Part of a small language model's weights.
Architecture: LayerNorm before each block, rotary positions, no biases in attention or MLP, untied embeddings, normalized queries and keys, attention and MLP in parallel.
Training: a variant of Adam for these matrices, 11497 steps.
Each number is 128 + 32 x the weight over the matrix's rms, rounded and kept within 0 to 255. Layers, rows and columns count from 0.

# layer 9 MLP down (transposed), 384x96, rms 0.134, rows 77-145, columns 48-95
[[106  89 126 116  95 128 140 120 121 186 132  54 134  78 152 106 126 154 166 151 147 170 109 124 121 151 146 108 105 112 130 104  84 110 183 129 146 152 133 135 102 137 173 120 167  79 108 107]
 [ 81 125 192 147 116 136 126 144  91  87 134 167  93 105  90  79 133  96 146 136  70 133 141 168 123  76 110 123 136 148 107 109 125  80 112 100 172 182 141 139 144  88 151 121 157 133 149 140]
 [120 101 121 137  98 195 167 122 145 146 128 147 195 120 107 204 125  84 125 152 129 126 124 171 140 164 105 119 124  77 126 162 119  99  95  69 108  95 133 156 165 206 117 132 158  73 126 124]
 [142  90 148 139 212 107 157 152 131 148  76 126 134 103 143 102 142 118 137 106 177 122  66 126 147  94  97 173 172 125  95  93 136 136 162 150 119 123  77 102  96  81 140 164 172 157  99 141]
 [159 151 105  99 178 152 115 119 113 114  93 125 124 154 104 121 155 155 148 109 112  57 114 122 151  84 121 170  93 152 126 128 121 139 128  89  99 129 107 182  94  81 124 170 143 129 111 116]
 [109  95  99  85 120 136 167 185  81 171 113  84 136 149 141  73 134 170 120  93  80 105 119 106 119 103 129 168 156 162 152 107 143  84 110 124 112  93 117 129 148 135 160  78  53 110 168 113]
 [132 129 129 141 177 120  74 128  66 138  49 127 203 141  76  80 147  83 193 129 163 128  99 121 153 148  58 136 189 131 144 136 205 107 196 139 128 153 193 111 151 199 105 110 195 168  95 128]
 [123 195  92 187 142 154 157 149 152 128 124 156 117 177 136  98 179 134  52 117 115 142 103 137  64  67 108 173 177 134 111 150 129 192 115 109  96 108  79 110 114 135 102 153  51 135 126 108]
 [154 125 162 168 107 162 115 136  89  94 169 147  99 194 178 105 158 149  77 124 145  93 100 149 158 101 117 119 134 186 127 183  65 149 142  64 126 147 125 127 119 171 123 127 159 159 144 180]
 [ 58 152 174 127  83 111 155 139 114 174 118 112 107 131  36 142 122 142 109 105 116 131 154 182 121 132 108 141 128 168 112 130 121 219 175 116 149 157 130 121 163 197 117 112 133  83 121 105]
 [143  88 103 152 171 103 141 112 133 102 120 136 137  96  71 158 123 119 120 131 130 147  48 164  79 126 131 156 111 128  65 114  81 134 130 186 119 100 116 119  81  74 153 158 195 143 146 173]
 [ 89 118 126 119 136 145 150 143 131 137 106 150 106  83  88 120 122 127 103  98 143  81 124 131  92 115 172 189 163 119 130 113 106 103 168 151 125 102 158 172 152 219 163 147 161  93 152 125]
 [ 52 189 146 123 184  86 110  81 207 152 117  96 191 162  47 118 122 173  75 121 160 188 126 108 134 110  89 158 133 149 159  93  88 170  98 131 125 195  83 104  96 119 150 139 163 126 141  85]
 [127 125  89 102 172 101 133 104 145  88  69 157 177 168 121 129 128 123 172 121  69 110 178 139 176  73 123 105 125  75 180 122  59  93 103 143 123 109 162  94 118 210 132 125 158 122  31 133]
 [ 71 139 148 176  88  81 149 119 221  75 148 128 147 107 115 162 144 110 171 126 102 132 112  95 144 125 134 147 136 162  99 181 133 132 122 128 174 125 157 113 121 206 151 102 162 109 140 105]
 [117 161 171  92 145  52  95 104 157  80 164  95 170 120 137 125 139 121 113 123 155 174  96 128 109 158  89 167 129  61  78 140 132 144 144 131  92 173 163 137 147 231  95  92 164 160  91 105]
 [ 96  90 101 113 139  96 169  69 164 130 123 123 141 115 116 137 138 145 102 117 135 118 136  93 168 129 147 112 153  70 163 144 139  93 144 109 146 144  95 151 139 166 138 118 159 148 119 210]
 [125  87 109 137 163 173 117 124  80 174 115  83 127 193 148 102  89 137  93 139 104 151 151 135  96 113 110 149 129 181 131 134  38 115 132 137 129 149 118 127 120 100 148 130  94 153 154 131]
 [127 126 103  54 166 101 112  94  60 133 130 166 177 113 103  85 135 140 146 109 115 105 189 149 157  95 147  64 189 125 178  66 129 108  88 129 127 163 144 137 129 163 168 148 120 112 140 158]
 [ 90 180 194 169  99 144  71 105 158 177  62 118 173 113 141 155 101 124 197 103 146 144  73  89 163 138 121 143  87 156 134 151 160 105 134 115 102 135 175  94  95 135 153  98 141  82 120 130]
 [121 107 127 117 175 108 109 152  80 172 134  98 118 141 134  80 109 114 125 105 102  48 107 158  96 157 159 184  66 112 234 135 159  43 109 116 182  67 109 108 176 193  83 156 148 153 122 137]
 [146 107 115 126 133 182  97 134  74 145 119 134 103 111 156  63 110 117 155 160 104 142 143 114 145 136 163 121 143 161 116 181 131 165 128 123 175 131  89 101 154  68 107 179 114 116  78 123]
 [ 93 135 102 108 159 140 121 149 119 127 156  93 143  98  94 120 137 123  39  94  73 164 134 134 131 117 109 145 113 207 183 124 134 175 124 132 197 118  67  52 141 134 108 121 118 110 118  96]
 [126 121 117 155 117  78 138 157 140  95  69  70 114  81  69 115 143 183 144 113 113 130 123 129 166 140 119 175  54 145 111 163 150 125 199 171 171 124 116 115 124 175 178  93 152 111 131 127]
 [139 151 135 142 115  97 125 103 122 103 145 124 123 159  94  98 123 156 136 118  84 146 159 128  79  96 128 220 161 120 136 129 144 133 145 136 114 157 101 115  81  93 137 164 146 168 136 142]
 [118 144 172 141 158 117  57 135  59  91  98 172 134 129 104 158 106 108  85  98  97 143 144 130 158 118 122 120  61 114 117 153 112 173 104 138 110  96 149 102 111 128 154 116 158 178 165 178]
 [140 115 109 165 143  91 146  91 133  94  91 123 195 132  69 117 164 175 140 163 151  86 128  95 121 117 177 109  81 127 132 161 106 150 122  95 106 175 189 183  95 193 118 168 150 139 104 146]
 [132 123 126 121 115 115 149 202 153  63 142 142 128 157 139 151 117 160  98 156 155 116 136 144 129 104 143 158 168 121 129 177  91 150 108 100 189  99  90 145  80  82 117  78 113 143  71 119]
 [126  72 104 170  84  75 133 133 153 101  75  72  85 115 137 161 117  94 161 108 106  94 139  95 166  71 175 153  90 118 135 131 151 139 135  93 130 137 138 161 139  53 100 143 151 141 142 144]
 [ 70 161 115 138  95 138 119 116  96 157  67 109 100 158 156 119 107 106 126 142 121 155 134 115 190 163 137  91  58 181 122 168 166 111 135 117 178 140 143 145 104  64 133 119 137  96  71 138]
 [ 84 128 127 133 120 173 123 107 123 183 146 112 125 117 130 136 187 128 150 141 128 130 140  94 139  90 133 120 200 150 157 144  76 225 149 122  95 162 125 130 148 145 133 125 162 137 198 171]
 [146 108 123 149 146 118  17 135 103  99  86  91 150 177 186 136 167  60 193 140 126 188 144 146 154  98 115 150 122 125 177 148 174  77 149 106  96 143 124 106 116 174 137  98 185 126 107 151]
 [108 130  83 143 142 117 104 153  98 192 141  94 134  69 177  90 153 106 127 182 223  80  74 109 109 127 142 137 119 112  78 106 143  88 153 143 147 142 157 108 128 135 145  89 183 111 162 106]
 [136 129 121 134  92  87 107 116 134 155 145  92 181 180 108 140 120 168 138 106 151 174  32 115 149 159  84 153 104  95  71 155 138  53 123 173 161  59 121 186 100  54  94 105 133 122 117  64]
 [121 127 157 130 150 143 102 121 141 130 179 104 206 145 118 148 146 153 165  81 119 129  20 109 120  91 132 139 101 113 117 125 156 110 197 154 145 152 162 137 110 139 121 100 189 157 119 142]
 [132 109 109 150 129 184  87 109 104  97 119  52 143 179 122 116 179 154 130 131 127 194 127 136 230  67 135 146 160 201 117 217  63 163 144 120 113 210 166 157 167 147 111 114  82 155  43  81]
 [ 92 140  75 103  94 115  88 152 194 144 144 115 109 169 222  68 206 152 176 164 102 110  88  57 164  86 185 118  94 170 184 131 180  70 147 148 171 148  44 112 114 150 137 227 208 183  94 168]
 [127 149 125  77 128 116  95 111 139 158 103 110  89 116 155 138  91  98 110 128 130 109  86 175 109  42  72 147 140 186 134  98 118  83 123 113 135 122 128 131 135  94 156  86 129 115  94 113]
 [106 181 183 109 151 123 141 104 105 139 125 119 255 118  50 120 122 108 102 100 132 147  80 144 133 121  98 126 164 167 131 117 113 103  76 150 132 135 139 115 135 167  69  63 139 212 139 151]
 [148 124 138 100  89 124 125  92 174 105 103 147 147  53 168 149 132 118 193 146 127 142 129 164 118 111  92 128 122 154  92 100  78 167  66 120 132 137 110 154 132 146 158 167 201 156 167 188]
 [ 76 145 127 142 154 116 177  79 140 107  48 120 133 173 104 121 126 120 121 103 100 140 188 128 173  98 156 132 146 109 142 167  81  97 134 112 111 158 135 125 169 210 118 117 144 190 128 113]
 [158 141 174  99 164 174 129 107  66 121  88 138 120  95 131 106 150 142  69  89  93 105 143  56 211 126  91 121 101 165  85 181 134  92 148 165 178 130 171 143 173 102  98  82 126 164 127 149]
 [159  87 117  87 137 164 135  99  95 139 113 121 102 151  81 101 120 160 108 146 143 115 118  76 135 113 157 146 106 125 150 115 101 119 139  84 120 186 134 172 148  75 169 136 127 107 134  68]
 [137  88 138 134 133 133  81  59  75 137 109 115 178  72  96  88 152 157 133 194 171 123 200 148 125 119 117 114  93 160 182 118 125 137 126 167 108 111 156 117 101 119 119 107 203 143 112  89]
 [204 118 187 174  98 135 147  86 128  76 103 119 193 184  96 125  88 150 177 107 125  99 112  89 147  66 126 141  94 152 127 103  78 142 148 151  86  99  97 127 161 176 109 165 122  87 150 112]
 [140 119 135  89 134  97  95 158  97 113 130 164 137 134 171 142 179 161 139 182  83 149 157 182 132 144 113 157 127 126 148  93  97 102 160 163 104 131 169 176 140 155 140  76 144 112 154 140]
 [119 119  76  82 106 118 203  90 136 109 138 131 126 151 126 136 129 139  42 140 153  75 192 126 144 144 136 140 117 120 152 165 104  90 155  99  89 136 114 144 166 236 173  83 123 114  46 148]
 [145 119  75 159  91 130 101 141  80 118 118 141 139 103 159 145 129 103 102 131  97 126  76 116 147 156 157  97 127 148 124  82 141 138 160 161  85 141 117 160 119 197 123 154 136 187  85 197]
 [132  78 138  87 139 101 100 174  64  90 117 139 128  89 120 131 163 163 152 115  93 128 122 124 151 148 116 114 124  87 149 123 160 153 165 139 112 112 120 166 128 100 154 125  50 128 124  83]
 [141 153  93 118 179  74  92 116 132 124 175 121 179 140  74 117 103 130 195 134 176 175 189 130  96 116  97 141 197 105  70 149 187 121 115 204 148 130  88  95   2 188 102 150 138 126 127 139]
 [145  82 171 136 154 142  95 203 133 163 147 121  72 137 115  80 146 120 142 129 178 135 143 112 132 148 145 149 178 139 110 106 126  98 128 182 117 157 150 130  58 117 144 186  17 113 116  87]
 [112 137 162 138 148  68  93 109 168 121 132 104 166 103 123 173 124  78 121 117  93 138  72 105 155 148  97 101 217 111  59 156  99 153 148 135 155 127  89 122  85 151 115 109 153 173 109 130]
 [113  94 102 145 160 122  89 197  95 173  88  76 192 134  94 125 147 139 133 148 157 145 116  99 173 121 112  91 151  86 163  82 107 164 141 161  89 156  94  94 113 137 191 162 140 125  89 137]
 [140  86 113 160 104 106 132 184  91 133 137 111  72 109 108 136 136  95 164 114 102 131 105 119 110 113 136  95 106 154  73 148 170 139  93 132 161 118 179 170 135 122 140 152  67 128 110 105]
 [129 103 178 170  32  84 145  84 172 149 132 131 160 123 139 150 134 131 114 163 149 153 146 142 118 164  50 126 151  72  83 170 164 147 112 107 116 108 160 112  94 190 167  62 134 110  96  98]
 [146 159 149  92 142 180 108 115 160 107 117 121 167 153 110 167  94 136  79 126 122 111 145 155 117 134 141 178 129 143 140 128 126 110 143  84 117 137 147 115 102 115 135  84  21  99  86  76]
 [ 36 142 123 155  83 166 109  73 149 159 169 132 152 154 182 156 111 110 133 162 112 156  94 133 145  92 105 154 115 114  75 102 144 134 129 118  81 106 155 102 121  83 145  98 180 132 174 195]
 [147 138  78 181 115 143 105 163 110  79 103  91 141 143 194 159 151 179 179 120 153 133  84 157 127 116 146 161 122  92  89 117 164  91 157 212  80 184 169 155 106 140 111 142 160 106 100 149]
 [141 104 129 124 124 146 131 127 145 158 140  93 125 137 122 107 113 133 143 107 156  77  73 172 179  97 135 106  84 169 146 101 126 167 114  76 145 122 108 134 162 180  88 107 175 136  77 119]
 [109 166 116 100 116 116 193  88 118 122 131 194 136 140 172 102 124 106 125 128 115 153 113 128 103 142 141 164  40 129 111 142  98 110 146 138 126 129 112 126 156 194 101 169 177  92 142 133]
 [152 147 128 122 144 119 115  89 114  90 105 146 188 116  97 142  97 119  99 112  92 115  31 114 121 117  54 178 104 142  68 156 123 121 123 133 100 107 163 125 163  97 105  85 158 165 164 125]
 [ 90  96 188 150 122 105 157 140  99 119  99 178 112 136  40 139 133 143 136  62 130 143 131 149 154 102  79  95 146 133 105 138  74 119  94 108 104 160 161 183 118 186 138 110 255 146 106 157]
 [158 118 138 149 155 120 126  84 110 122 100 126 155  63 127  91 111 129 103 127 176 181 166 133  87 124 142 167  61 166 172 129 128 121  95 135 155 151 160 123 128 124 121 103 137 130  80 123]
 [151 122 152 129 151  84  70 119 143 136 106 147 119 100 114 157 121 142 159 133 136 158 135 140  92 149 164 183 110 128 130  92 126 152 147 134 127  96  98 148  62 108 155 108 119 172 183 123]
 [152 111 171 154 178 108  72 145 120 131 116 108 110  94  94 202 192 113 131 116 161 153 140 144 164  96 141 103 147 136 157 193 150 138  91 135 140 107 172  72  88 127  77 144 142 195 142 114]
 [149 153 189 147 123 117 148 141 141 105 177 109 139  94 136 139  78  80  90 114 103 148 144 114  75 238 131 173 112  51 158 141 136  84 105 122 164 128 141 161 110 190 141 145 182 144 152  99]
 [ 65 167 153 139  75 159 157  69 116  98 111 155 103 130  89  74 158 128 155  69 166 107 167 130 121 120 113 125 174 116  99 107 129  57 136  80  85 172 105 152 123 156 116 114 162 151 114 141]
 [208 145 180 102 133 136 112 117 163 111 129  78  88 114 129 112 133 127 109 121 113 145  72 180 147  99 145  72  82 101 146 181  95 118 140 119 109 154 111 146 120 127  75 142 108 124 102 111]
 [121 107 108 154 103 113 152 104 146 153 112 146 119  92 104 122 131 137 101 142 139 107 164  29 120 148  93  95 127 106 128 134 100 145 148 137 128 156 129 128 115 160 115 105  93 102 135 160]]
# layer 9 MLP up, 384x96, rms 0.146, rows 78-146, columns 48-95
[[192 160 105 134 100 150 167 187 117 129 144  97 102 119 163 129  77 188 111 152 166  85 146 122 139 159 172 217 146 109 135 107  65 154 115 107  78 122  92 153 143 149 176 182 138 124 131  71]
 [ 97  82  84 113 117 132 151  91 120 121 138 223 132 163 145  96 123 118 108  92 193 135 178 111 149 113 119 143 139 119 128 135 160 118 164  72  88 154 124 109 142 145 162 159 120 110  87 162]
 [152 155  99 153 130 119 157 167 133 132 137  51 115 152 142  73 121 145 187 118 111 118 123 127 114 144 161 117 135 126 132 152 101 153 112 136 195 110  91 107 101 136 123 154 128 115  90  84]
 [115 114 132 147  98 112 121 140 146 110 161 123 123 139 145 137 100 120 128 173 113 167 168 107  90 148 183 133 149 145 136 135 125 172 103 121  94 114 152 113 107 132 132  81 139 125 150 199]
 [208 154 139 162 114  75  99  79 126 137 169 152 125 125 123 183  98 131 143 147 168 110 154 132  66 135 139  97 138  77 152 118 162 174 147 159 110 113 135 186  73 182  93 204 175 104 116  85]
 [180 130 130 182 120 132  92 147  55 125 190 122 118 165 166 129  95 137 191 133  91 129 164 117  95 148 132 156 153 152  92 111 134 147 192 124  96 130 106 109 117 134 196 137 119 152  98 193]
 [157 123 148  71 106 140 175 118 158 155 186 152 105 196 125 142 120  98 191 173 124 144  96  45 166 122 103 100 138  81 134  82 126 108 119 128 122 131 129 198 131 137 138  97 115 131  76 115]
 [193 126 124 145 140 117 142  89 153  82 173 162 133 150  96  97 135 127 107 125 162 108 109 118  75 193 174 141 106 163 131  79 146 119 136  64 146 145 120  89 122 162 148 130 133 106 146  90]
 [116 115  64 125  56 164 177  93 130 104 165 114 145 152 131  81 126 143 166 149 130 129 101 131 108 142 116 137 130 148 136 163 107 138 133 101  96  95  61 158 145 115 124  81 128 121 118 200]
 [127 134 122 179 125 125 167 105 130  85 118 156 123 154 121 144 129 148 119  77 102 164 105 146 139 147 161 105 155 145 140  89 106 149 120 112 133 113 106 126 109 117 164 157 141 105  60  93]
 [121 120 103 132  85 195 148 136 124 132 166 110  81 115 114 124 133 136 213 114  89 136 125 105 129 183  73 103 179 124 123 200 141 167 133 176 153  92 124 115  46 110 196 149 152  42 144 157]
 [132 104 136 123 134 183 198 110 136  62  90 170 160 118 167 196 112 151 162  97 103 149 131 132  94 155 139 156 165  95 104 132 139 148 163  99 202  81 108 181 158 163 136  94  94 127  72 130]
 [146 171 134 155 146 143 125 188  60 140 128 157 143 139  71 129 124 122 160 111 112 133 104 115 162 126 136 131 174  57 120 119  95 190 154 112  96  98 143  72 173 171 123 193 174 112 153 128]
 [102 118 122 174 144 171 139  95 101 189 121 101 128 153  90 113  69 203 127 140 159  87 187  92 136  85 106  39 188 122 123 132 115 163 121 176 128 168 121  99 161 115 160 140 152 127 166 145]
 [ 72  81  92  94 124 117 134 148 153 115 162 123 145 140 137 116 109 172 167 117 139 144 121 121 146 175 139 138  95  90 205  58 169  94 148  88 100 157  80 137 137  96 153 221 153 119 108 121]
 [190 129  91 150 119 124 125 100 169 125 130 114 118 135  99  80 104 101 115 106  95 158 135 126  84  74 175 150  95 169 137 147  68 145 150 150 106 101 145 145 148 127 134 129 172 137 109 120]
 [162  90 125  92  59 128 171  82 135 116  98 122 126 146 133 154  98 103 159 121  89 176 154 121 127 129 142  82 144 135 150 128  88 152 135 150 129 148 138 114 193 112 109 125  98 110  96 111]
 [103  59 153 135  79 120 137 139 204 160 137 132 105 146 140 153 149  75 155 105 107 158 120  99  84 131 126 154 117 125 112 135 126 141  92 130 166  53 149 131 157 133 147 169 127 131  87  71]
 [102  39 101  97 149 138  64 163  79 161 122 171 147 166  92  93 135 127 142 132 134 110 164  86 214 185 146 152  85 134 152  93 121 155 138  95 188 104  92 137 125 141 146 185 107 102 117 112]
 [ 88 118 111 223 101 187  96 161  94 193  97 164 109 124  95  75 119  88 151 117 194 121 165  93 169 157 136  94 172 105 145 168 102 147  87  80  96  87 153 123 113 133 138 164 194 115 128 105]
 [118 158 115 110  88 115 127 122 157  94 154 127  89 171 146  94 134 104 141 120 158 154 133 106 165 139 109 178 146 139  62  84 154 180  95 154  82  96 120 119 113 136 168  86 155 126 147  88]
 [175 150 119 175 100 129 157 126 103 139 144 132  86 178  85  78 143 118 194 164 186  89 142 136 137 116 130  97 167  74 122 183 155 124 149 146 140  81 139 115  82  88 153 135 102 146 162 144]
 [ 99 112 108 185 151  62 122 133 175 126  95 191 114 119 134 120 103 157 138 117 103  80 148  54 139  89 175 171 122 119 120 123 135 171 148 170 114 127 110 163 103 145 171  99 152  93 111 116]
 [133 104  97 129 144 153 100 157 132 113 145 109 139 162 113  93 103 103 144 165 146 150 128 155 223 164 143 111 133 152 142 105 107 160 137 146 124 113 146 122 103  99 157 159 103 119 129  84]
 [114 142 124 138 115 186 140 144  87  74 156  92 109 152 152 172  99 118 105  90 119 199 146 153 116 150 128 133 172 159 158 161 112 113 125  55 150 125 100 158  92 147 118 155 162  90 112 158]
 [109 180  82 135 109 137 196  83 130 126  98  97 122 142 112 117 121 176 167 156 106 165 166 129 117 145 115  62 186 123 131 108  99 139 155 133 111  78 147  98 181 154 164 156  99 148 146 135]
 [166 139  90 105 136 152 155 121  85 146 135 177 116 127 131  89  91 145 124 180  95 102 162  95 117 165 116  63 120 100 110 174 137 176 104 138 155  75  98 169 141 151 168 138 161 137  89 163]
 [173 132 126 158 144 117 141 132 129  93 135 160 131 115  93 136 169 156 103 119 192 163 188 123 189 113 147 148 157 121  91  73  93 119 123  97 103 127 185 112  96 140 144 149  99 139  63  78]
 [179 134 130 145 121 108 172 109 181 119 189 155 137 105 101  73 103 169 124 111 106 172 117 158 183 130 139 118 144 140  90  94 132 149 151 153  82 152  95 109 101 124 194 123 141 115 113  94]
 [114 154 130  72  55 163 112 131 119 131 121  92 113 180 160  92 163 166 128 116 148 146 130 112 132  98 116 104 143  89 123 119 136 165 148  99  97 176 154 147 105 112 205 115 105  98 135 118]
 [110 141  99 203 137 151 101 126  82  64 148  98  89  94 124 153 123 123 222 114 135 140 147 117 154 165 154 116 124 136 159 161 131 107 159 164  61  83 126 179  82 152 177 183 150 123  85  89]
 [ 90 147 164 131 102 172 146  76 111  91 133 148 177 151 102 145 102 156 122 143 139 154 117  76 166 160 107 104 149 131 107 187 106 192 132 109 149 115 129 210 159 139 121 108 155  85 103  77]
 [137 121 112  97 106  86 119 155  92 117 146 145 124 217 109 185 123  97 153 162  91 172 125 130 158 109 156 168 146 117 144 129 173 158 125 116 125 128  33 171 145 171 170 137 122 128  60  81]
 [143  98  91 164  74 142 179  99  93 145 192 111 103 168 120 108 138 140 142  94 102 197 135 171 113 153 122 105 174 140 137 115  89 117 134  93 150 145 128 119 120  83 166 161 145 111 149 128]
 [ 85  64 127 128  84 129 139 100  73 103 170 106  59 183 136  97 104 102 140 156 110 185 165 140 119  99 114 159 134 121 132 157 137 149 194 123 148 127 189 141 163 160 112 126 184 134 100  83]
 [ 86 139 167  91 130 113 132 126 109 130 136 194  75 163 130 114 103 125 193  80 121 155 163 117 102 199 113 150 182 164 135 209 188 140 170  88  71  95 143 166 194 195  94 104 105 104 104  80]
 [123 113 116 118 120 173  93 123 144 147 124 140  78 125 162 130 147 151  96  98 125 164 145 130 116 114 169  85 165 174 185 107 170 119 142 129 141  77 166 125 148 158 102 126 125 100 118 145]
 [132 171  99 104  74 139 154  99  64 104 108 131 129 148 140 141 137 129 168 147 141 165 178 141 120  78 130  80 234  68 127 142 181 126 201 119 188 142 143 142 132 138 156 137 144  66  33 184]
 [135 113 129 135  93 122 127 158 139 149 119 108  55 142 102 124 150 162 151 194 168 157 112 115  89 186 135  80 169 154 150 128 103 156 174 179 119 123  96  93 111 123  99 119 131 108 106 119]
 [ 96  88 140  86 134 157 138 147 116 143 126 152  96 138 107 101 112 139 142 137 170 112 130 105 123 177 131 143 150  84 131  67 144 185 133 101 143 120 122 108 107 138 129 168 109  46 107 153]
 [ 86 106  72  68  86 129 187 125 105 134 186 176 131 148 115 171 114 172 201 139 134 129 141 166  91 111  95 116 153  88 106 137  86 154 128 114 122 121 145  69 142 160 172 170 129 169 103 186]
 [125 154 118 140 145 106 116 171  72 100 171  89  92 147 175 111  90 184 138 119  97  91 176 152 129 142 121 125 167  77 130  97 100 124 107 124 106 104  77 142 138 129 134 146 161 121 138 141]
 [112 156 127 179  89 150 175 112 148 104 173 154  51 110 135 147 115 102 159 119 135  96  96 136 113  78 184 209 175 106 125 149 122 135 119  53 129  67  87 137 121 128 130 129 103 162 156 153]
 [105  45  83  94 108 103 122 190 167 110 112 128 129 134  86 137 159 105 179 147 183 199 134 103 100 130 178  82 165 202  94 160 113 136 153 151  82 133  98  96 164 153 103 102 197 102 101 218]
 [ 50  61 112 115 103 170 115 146  81 139 112 153  74 148  93 177 150  96 174 162 125 241 137 135 167 162 131 105 148 126 142 123 118 113 133 119 114 115 150 189 123 156 127 138 121  95 170 169]
 [115 133 104 109 120 125 166 139 122 175 153  98 142  92  47 114  75 151 126 166 207 144 114  88 143 119 137  96 139  94 117  78 140 155 131 147  90  82  23 180 125 145 123 153 123 134 139 127]
 [143 110 124 150 122  97  82 138  59  88 160 188  92 141  79 106 157 181 142 167 174 139 122 121 132 157 120 118 123 117 152  28  93 176 118 123 128 110 149 102 133 184 174 179 172 153 129 186]
 [124  85  81 154 114 193 179 120 175 129 183 119  86 153 164 178 112  98 139 164 145 166 111  94 112  89 143 114 129 137 134 116  97 103 150 112 205 119 137 145 173 154 110 154 123 160 126 116]
 [171 141 139 151 119 149 174 139  73 132 162  39 106 132 153 136 168  91 127 150 155 123 202 119 123 161 143  65  80 147 200 144  88 156 197 133 149 103 107 107 131 129 146 134 106  66 106 133]
 [107 167  54 143 116 113 144  95 102 113 161 145  94 149  80 128 113 139 164 144 140 153 146 156 139 190 159  91 107 117  98  86 154 148  93 110 148 131 120 139 104 145 145 146 145  67 113 142]
 [147 170 109 114  93 186 176 109 140  79 166 125 109 201 132 141 138 156 152  81 112 184 140 161 105 131 213 155 106 121 154  80 120 115 141 129 154 110 139 160 163 101 152 129 103  40 141 104]
 [190 145  16 148 108 118 108 159  55  97 123 152 110 113 123  95 132 159  98 164  88  99 162 128 123 179 138 116 158 149 148 131 114 166 154 165 198 130 114 158 103 103 171 111 168 146 160 148]
 [ 78 151 154 135 104 101 125  87 151 122 167  96 154 136  57 145 139 157 160 152 139 190 107 107  94  48 104  85 140 118 169 157  95 108 147  87 181  99 105 192 175 127 143 179 186  95  91 158]
 [ 98 153 142 124 146  99 121 206 101 112  97 151 139  99  85  85 124 134  80 159 186 155 175  46  90 123 126 167  73 140  67 118 150 188 132 138  83 121 140 175 110 130 200 152 137 148 153 140]
 [108 108 142 149 121  74 126 153 127 123 172  80  76 146 109  94 160 136 182 151 166 103 151 112 107 162 181 160 104 110  83 110  95 162 133 136 178 107  99 136 112 126 138 134 113 137 135 217]
 [169 121 126  99 148 113 142 173  50 100 106 107 135  80 123  68 118 154 166 122 101  84 157  99 146 134 141 140  99 160 141  70 110 133 136 120 155 131 130 185 117 143 174 171 158 136  97 147]
 [ 89 159  99  57 118 166 184 107 135 152 166 143 115 145 129 120  89  84 101 197 110 124 167 103 210 159 115 119 163 142  76  90  90 118 149 101 170  54 126 163 165 112 127 165 139 121 188 127]
 [109 100 165  86 147 160 146 133 120 120 125 194 108 165 114 128  84  96 120 109 114  87 152 102 112 100 162 131 151 139  90 164 122 113 116  69  96  89 137 148 143 158 193 151 154 144 190 159]
 [ 83 111  79  68 151 137 112  83  95 143 168 150 128 206 145 136 100  67 148 101 126 179 155 123 126 134 111 125 216  86 162 144 125 160 107  91 129 114  92 145 163  84 105 101 193  75 151 180]
 [146 100 106 117 136 121 124 109 105  96  98 139 126 179 170  82 118 146 129 180 196 141 114 148 163 154 166 109 138  57 166  65  58 137 116  73 150 109 108 150 149 216 149 123 166  99  68 110]
 [127  88 101  94  91 117  95 156 153 138 127 178 147 116 131 139 150 108 142 131 160 218 126 183 138 227 137 118 168  88 147 173 107 123 136 117 156 115  75 151 126  90 145 106 120  95  84 130]
 [169 105 121 121 116 133 163 167 116 146 173 123 148 154 131 114 100 123 142 158 135 103  97 112 140 124 150 135  98 145  83 147 109 148 126 147 112  90 123 166 104 137 134 113 150 153 143 181]
 [177  54  56  81  89 233 160 148 126 135 102 123 177 156 100 130  89 144 160 186 148 127 150 149 135 176 126 151  97 143 180 160  62 164  80 106 183 100  87 126 164 166  91 139 169 121 122 117]
 [176  98 140 141  90 131 147 145  81 153  88 128 119 143 101 128 116  93 146 151  71  63 128  91 102 199  96 120 148 104  94  93 100 197 119 138 162 116 136 153 131 104 136 132  84 176 116 117]
 [111 149 108  79 111 151 136 126 101 237 118  98 114 135 131 138 114 190 174 178  77 167  97  94 136 206 124  65 161 162 187 122 138 125 140  72 128 132 105 140 107 111 130 136 135 143 121 125]
 [202 111 122 145 134 130 132 138 154  67 143 111 134 179 156 123  92 143 110 145  67 159 114 106 115 137 161 154 108 216 132 125 160 156 113 157 102  87 142  87 139 108 105 144 116 100 120 103]
 [123 150 130 141  71 107 152 111 113 122 186 144 123  67 131 142 148 202 172 113  89 197  98  95 105 157 140  91 146 112 146 138 101 122 199 120 140 118  83  92 139 155 158 121 192 123 102 156]
 [177  90 149  94  94  80 205 146 102  94 114 144 110 123 131  52 112 131 101 138 164 106 130 125 131 106 202 138 114 153 161 120 128 149 112 144 122  87 117 108  90 111 185 132 102 123  94 113]
 [126  81 114 163 119 113 144  85 124  73 185 181 114 143 167 108 119  90 137 140 149 116 140 102 106 201 158  79 136 149 157  98 186 168 179 113  91 118 117 152  83 126 135 139 103 129  84 158]]